From a checkpoint of a small transformer trained on Wikipedia.
Size: 2 heads of 64, 1.59M parameters.
Architecture: LayerNorm before each block, no position embeddings, biases, tied embeddings.
Training: a variant of SOAP for these matrices, 126M tokens.
Each number is 128 + 24 x the weight over its row's rms, rounded and kept within 0 to 255. Layers, rows and columns count from 0. Numbers have three digits each. The size before them is the row's rms in percent of the matrix's.

# down: layer 5 MLP down (transposed), 384x128, rms 0.188, rows 22-46, columns 0-127
# up: layer 5 MLP up, 384x128, rms 0.199, rows 23-46, columns 0-127
down22 119:133137165113133114143148166128161131097136086163142102175129156110120148150112128144123101110150124125198113129127127133159130138163122118111138081114144160095130167175091140127138136138133140140119159102110107120138127134093104118109152092116127107091094106127120125166101157140101095090166124115157133116113130070180099105131116146131125131135106130084123149141083118077077116117154
up23 093:073143095113135106093104121169093149147100136115077107173152120123145111123124129117163147141085133119128142106109128132159104142129140150114143095117142141104172121157089136120120134159125174163108150154125146132187158099113136118152115142130121192078127122164124122129140114099124147158132134093116078097121105118127152124122132172100147146138133161113122102116078117077127143148109
down23 086:134132136119110082112109115132137131082125097102131181082084171096125115153129104135149123106173102147130131098153130129123085123122156126183121140191110148158117119134099084166119104128117105136159129139108108112131126143122136152129104095121158113123108153113158128116121156167117196134084116129100118113123112091159132153130108097157098144163128108154132145126152147133131096105174
up24 094:148124125140134137137093130149100135087154109144139106103116106091127117099080133131176119163119155104139136134139149169141101066136111119139117134163112104064138091135105140145094080120194112144109068168159109122110131127130119107145084131104109140143126127119116129119119157133174172127116178127129159115131134163077121151171113127138143125119148114139112096132149118115135102130135
down24 095:136110184118157128078073166158124111135185132117089140157105149133119129107088111096102124119149130117123113129121121086123102138154149088110122167129101119084120137094114141108144179099152154131106096155161140154144170111141150134114138099135157102101104151102156114123131121132146126120097124142127131156133153120111102095105141116106147193092127111176082107145121115148135126141117
up25 110:088148115138139139121134130146150120106123117109134105132127130114115123146124105153116120119121125110121144127099088097135161123170118130119173140096103143140127115070165151127131095106108092133155123186129150133179119111102147064152112086076112127139130140160128096095098115156118079153149161139112155132127086167127072114134112136126130140126117115118172169180106113127099150140162
down25 117:122100128135118117151143124078124113132141068144141152157154144148143141158128144112136096124133183140137140135103101119141116093136119097105086105094103157148116123145086107098125131164099108148141102121135121142122109159177086150132101146140119160152137068107131110142148108162130169110146115130090096133099148163114132138169154123127156132112110145067109138099107128162131110086079
up26 119:108182115136106114135122131096118159174146135137151108145134147114127107120157169089152133205098105146099133129153146137094102127141134117118142162131163105133125100144176110129129158130101131168135129140112109129147135139131096122111095145139126140159175123110116129107103102137142182108128117088150107141131086122125155103135087118133075141129183120138060134117161125111128142093097
down26 122:121160113120130185124184141130115128125141172134155113076107160114105106132145137086120119150129131137130142174149118123104157100134089154127113136106119109089144060135166116132132149121122111133115136138117137143123084123107195107115098150123127144115152152118129128120134144128148156108155100095168124103146129161110183174109109164143138112143147094090133179084137152129111150135135
up27 090:144070176133096160105112103111120145104155156137186116100134130165109127101117131087128147177093112158119140146097146116137112137118117154131141092128124111141136158104168124141113161105128130153114157148106129111107119187105159104149126130122141123093083114126156114073095146110157168140130117095164106142089108088143149148114118141115102163110096117127112117131112130097136082143126
down27 087:149172122111100128139172106113136091129129139144130144100162096103161078124124121141133099118094096177116139126125095143115164146145097117129150122148126142128080144074115105147146075143136099166084081087129121121145137146155166135105090150101103156126135099113139122102138123137151118128137132156118120165121156168117133085104155092122167159143116122108135136171147151133167094123130
up28 103:123140102146164105118120143095075105135097103101109142111101080137084137103146164140079092120162109096102115115140161118126147154163107126149120127118077131143131141191155152159117101120092089126097117135102132173104138136101112130114157123105154130147162148147120106204154126150171111113146121103124112111127152117138145094094095119128162120129150142128116105144154119132109144137131
down28 102:132101121152186146096133149126099148119128167148114135159116137162185150129090166159116089160115124148145117132122070144142127126139130165123117141154105113118097102160078099153157119109118118123135116108102096098108137105115160096134127137088104115090090137118151144117151166103114144121099136136118124092115135101097178141134120100133110091133145163102136152130073161150097104144122
up29 083:109143128110125125157160121143146136176146121106161128093150108140133140176098117123164112134121104096133100133115153144093148142119127114095114089179119130150132114098127140148131136125142126141122115119153110140120117146145109107170152171109164179114138091143123112107108108146170168169064149139132127137091105120118101145105145122158119139174150139107078142139087197133153156164121
down29 088:151134102131130150067123093124169129120100149140080156143120112152095095136101140126082129071089106101132142133125163136095113144123114114144123130099071035110158148106140110174128111144116108173160105112135152134107122130122156128128112140128101081122129139131127108138150140118127125113135100155129157143151156097182161132148129147159154126129133140102107119125168117115139115142139
up30 102:106122093132119165159089123126130075176132081137142131135125143138097096154116124115127082192123165129094150134129104106120097103183129148209063154128116134079122119117124116131171118149136149122109149130154114115116088153122116093118137144114110116127157165145087129112134104153132120140122154108122144117117099119141113144129175103143126149151106120114138110134144090164142126126119
down30 111:152153133169122112148127096121137153168153144148131089089120105170123133118123142095123120106145138128082092142116167117131134120171098109069141163126135145139117109105086119160115085101126132106148098083105099130158130143118146117094123104116146124066094079129139124185114114124151123149157139137133143137114116115140152137128130137143127150176167096131118120121117144123120195134081
up31 083:095102124105148134144144154113153117141112135130093144135128143125167108130129127125104117105137124118098159091110163164120137179162132179133149083104049119141136121150126102121115105166141091169136153120092119111151100132164131130129137092126122145142124112100128113181099133141157111162158113102132144180180129131143122092134133142160130117158127141109149089118122128053130145136122
down31 090:115144145144109097095167093109140118108183124144151121158122156159097136126090136132110159112135137164114113147084105106180160123127138127096156163075106156164123112099127118163090108151115111119087098132109159098201134112122172147118120138123125150172098088097141108099099133097114112108144112139150142141116102166139125156104102091129139163125144139125125122126150136112111119135119
up32 101:123157140112169077139118126114142117166100169156148127099174106120093119121167148108115121150120101122166134135167117091184136128102100094091100143126092119140060136140120100111112147108111108131138092111113153112124170128145117140142122144174154136158130128110118163110150130128126116146140144128189120104134116184134157114103105142095092106167129140128114084126120131129140119086128
down32 098:080155128083158131124138108163153127132145148162126155095127145146114151132145134086127173100114139124149123135121130124119154071128101091107172150135136134107115126147086120091145131097097195147149110126136133146151173079129139156111085114165141125114152113089112154099126128140118133129172125149127079108139152169146122130151154095119142130148086101156129163109112127083134112109115
up33 105:114178158143153097117137131133127070118147135180144145140128162103132134120127143172114142152132133107105171146129095082102116155127106139108104132148155087135180126166145125128128154137116113085094101063115123161125149167150139114118122095134122149149139118156076104123154096063113099134120107099101114149140137119125132111120116138099107137114108152081139109090135152135101130151119
down33 102:119148118130124165111143112128121145110170113102129131129114153152067117121083099100128117130144149167120077149155119124185150082075146119135156126130101106142090166106127133105116150126104151114105144140115122093133126124132109129122065114127138124144153111128138163157144150171082145114111188141110122113125151096091125185144110132127111121110092140123117112102125113085100082138125
up34 094:140121115132125148125180084142125157133102168115141142082097123155133150159150145124106141135133117137155106159109170146156142156132102132080162128159155105125120095126143165181122132118145097144108127132137129089121154137137141113153162136180114128103123141124113149112110136087184145132150128095119119080109114153113092153145061139112162153121134158124101109130153121107117094103080
down34 092:125140149165113169140159091157105112142144160142144157125123129105137108119100162137107117149119162123076146109151126139099164124140113151126122137128129117109104179117120084128100168111117138143148151165118129104178173111123125080117142134122130089159132129138117078093108141096133141151124090133125143168127098154137099141087175097108115127074097117129144129110192142131166140105136
up35 096:104149138126118140144126133097111133127151102153129144184118107165109127110175137109151082129096091145130147113123111171167124094123104162139131124141137131145120148132078097097130145106138125162111164112168077178109102101130122099118114162113158166154179134121135156112151114171140149163151135130145146124069114098155135147135119087143137127154164113121096123135122107184120142124122
down35 090:173108095128155117140161094121107128106082139125138141129114129152133150099084144115103156098081139112120091107138134131121111107130165083152120125103142158119165112122178164137103161098071107100147100127081116101096172119160113113092168107138181123107134140144139123102085141116114097114132160140098110158158134143108143147122135143142137119107149106116152156107159108156115154136139
up36 099:107091146131119125129169195128130144088116123113136089126154095111153104148099126111109106138158087103093140163110083157170159133150148128072126104119145118145107086116128141135140100099124103147169113125152151161124138103134122146128147147121137166130160101123118142103122157133132089130108100141102103098099120110139119104153100152134117113147128121089150160150110104142158153178190
down36 109:128087132148092103108122152132145116095147142105139147162151131107109114116112117124094132112136109160111143145116127115157148115164157138171132157180138138111157124144137129110098089125112093178145131089119161118181129145108156122091116124086140112149127135093175122145141117153170135124115082117062123158136126109132150124155168103120084120151169121097186150106095118130148129145130
up37 112:144129135116118142093181134138140185110125121112148121148157118136127118136146146127146114099109104135157115098130118152114148102102132119133105070105154116100104124098189107158133172091130101171115144105128133122127146145095122129132123187125134138144117114153127122088128136087125186125107188165113140106125137143119157177113093130151161106120095132103098120068149136144096150131113
down37 106:115130112112053072118180140124127128140141166156119107125148159131131110110134113151143112121144087134121133131111135115136136141130151100178139112129161132134150125139122093141117128126170092110125121121130184119141150124147124094109167163177101125148124133143107144177192124124122184149110153112142149155142115128088147162115103133147119123099132105097125083125151125099061118132138
up38 086:098129121127103099166121100110156120115114122136174146098139104109148144091114152111174146096105103113144083105130141165149118104124131097138149075143134107078138134107130134115137133106135133130068131170126132128154104139115102162134093114102142106161178138133137117070148122136092145112104110123092146123099097108172139151112129129117143152097110192096124166088141109121156125123120
down38 084:096111092088161130128111157138090126132156113154115087169112108143107082109065155151140145107150095101124148144118131111110110144159143134088119132125131122132099080134118134162134116125134151139124147133100086173125120161150160086132140171126151126110154124114105113165118112179140121109127157109126139116112147095130201110174139150145122103128135112137111142150115097111124111155075
up39 105:177122117091153126173159093161134109137140135158122121131119127132130135132139140119138112130119128120128162144161113153116089115153140134140128113139124154109078149099193112146123165136150118125125107116150083124066133113134106084171156124158119124120109129116129093068129157129163125136106133150170131120126123163123121140139078118117168119081140094171110110170125093100182141153121
down39 094:137163149120072143154120152134101086164120121103088127109149133085115125121121122117136129151162148104143146113156130072107131140166134111158147100099133148125149129162109148078118123114117129119134099152138156117150166143134120123153146140143107144066108132111146124148145140124169117103135117118089125073102188136091094117116125116138097130118127134032120120156104137129119141124111
up40 100:133097136059141156123129136121164178124121160134125133141098135075109098112143117107150109147151135130127159108126184141097114126104107121140149134096159116108133091116151126171167127131163098117095111105109110139122158102121136119098124081100118139151117158100154132115156161102123109135138116145114117138055094139140159169149143122123099075130104099099114132138104163124143163114118
down40 106:096089134128125150133131149136128126154113184113117116103166158125103155144148101084114133125086118128121115147173198124103135139120125141124112148105117134147138136103133144082153127118184140070107129150103054135128132120114135128090133056147113142140176101095087132121134126118148089105136138117138139112132092157075112110113122158117147138135150120157150098126127128134144113121142
up41 115:126129120111127100157156122132157090120115144118146156100108122125118156122082102110140125142130097147071100132142091142108125100142164145123178099106108134164131108116157119131124150123148103112121105106105138143117102148130138124111105134184193160143096129109074134161111139129153163084184162144132196133157140133131089134117131110117107155163169111116150111136109137144112146115156
down41 118:119109141133111136157163130128135131172165151103132147116104139083136158154077104139129150151186123151132120093101139114109150123121133111108122154133125169103183081175089171115129154133089145147084143107126137152159138111159130111127138112094133153119119154144122108079128127161106112129118154117163135117119137168170115135169105137119119157149124137117115168074129142131153129126180
up42 103:084131128145163119127139123120136128135121130171121097147155145107153133165108132122161184169133136131140190103167125140126148105114150156103109117101156088085069108128128120103189119135136132153102105116116160117143149082106146100127155057115138077145105095119113133122173146110129116109158109126103122135109099118111149128137157132149115115110136157092119142109107105116125159148136
down42 113:113149106154095100098146142131152133101129154096128113160101117115149098102113124165122138138161113127133097112117128129132173114095114121114139087094152106147129109089177050133143132136120122126168135160156126145089085096175139139169141167128154133142151102155158152156173099151139148148157143137164107159106114132109147118129104095127143118135145112095155114073149135129124124109154
up43 129:101117096161144118114147163108136125111128125153099112119136129127093166072128104128120167140081121138101129123131115195084119098124163137143119092139132133135099140116120122119092116116137112129101133180154092159106127144115142094105100159143120124160123165142151148152168126125111093097151142139153132187143124143134090170144102155097171101132123140132116086131086079118111132150135
down43 124:109147138113094139086147127124137128093136133124128154121106102101137150120137147132128106120131100133127120127097157112117153101070100150128084135150161146118120159085152152145125155119141135103066147117120151168109142185125167131077135151138129156142155130117138138114174116105120122108147122177184134161110121184132123148075145155111121165165114105107116153080136148099137127147127
up44 101:132134136093166137127137104108140125173144159142135160119142123136144104111092147110133170150084124152108149126195071152101099103093093146115098104114106119123105120170140091139183133132122148134092134082122130134110109096137089134104141103179111125072114113151113137120096116137106155153126101129145130150131092123119107154150151117091139126117136125138107116164140170153157150118163
down44 098:107123161136180149121149117133144168080172121120187146109151148114152134144092071104155099153108181153154119155136095155142115178115120145123144103137058109122115127149116123140125114125114141151064102145120154158120097110153119102127138113130148122120117152174114130144123112135103152124141110103097130105150151135117109147127104110134156127109108133132094123149124166148143161091094
up45 098:122145145114162161141073121126075109135123098108163118154135091167150122120132161116144097134167102102114133145092112138142162114147123121067157156102099153144126138091124128158137111132096116162147165095123154139138149138147147107151143120117169146135146127125099115072129096153135147133111137095129114149118138100169112084110096078162134152148121155120107099081100124137154109153127
down45 093:134130140169100131082171114139143139124123163144115167126147143111177203137148137183099124132135100152118122129163122119115119124156137163158108122133143107124110113113156161118126154148133105096114115135135161123084144108125072134110115128153118146123098119121138095128150157148096089154135136137159132101104115142086114118137159156130136138123111073124087106136140104103128196121076
up46 092:122112108112142114172140072130135129144173121155164068079115141098181169152111177161160139080123152126174111121126132131107132163119125116115137110114121117094096130113127129099173149133163156137121123179102117127117127115119113145131125120112102117085146109132134148113168107131147128091159126136159114118095130128095112132128106152114114142114162163088127106170104123077107108142122
down46 095:162130148138120047176124128119122135111103134138074124129124142154146077071108136109148121122127091105154145074141083123141167151118146176149092103166129126112087171075115120120132137120134115147087097140142151099139157131153135125155132119140087125137135104132112147137145120115131127168117116145128141074123120168132133138117130112169112145141144120123115161085123107134125106163124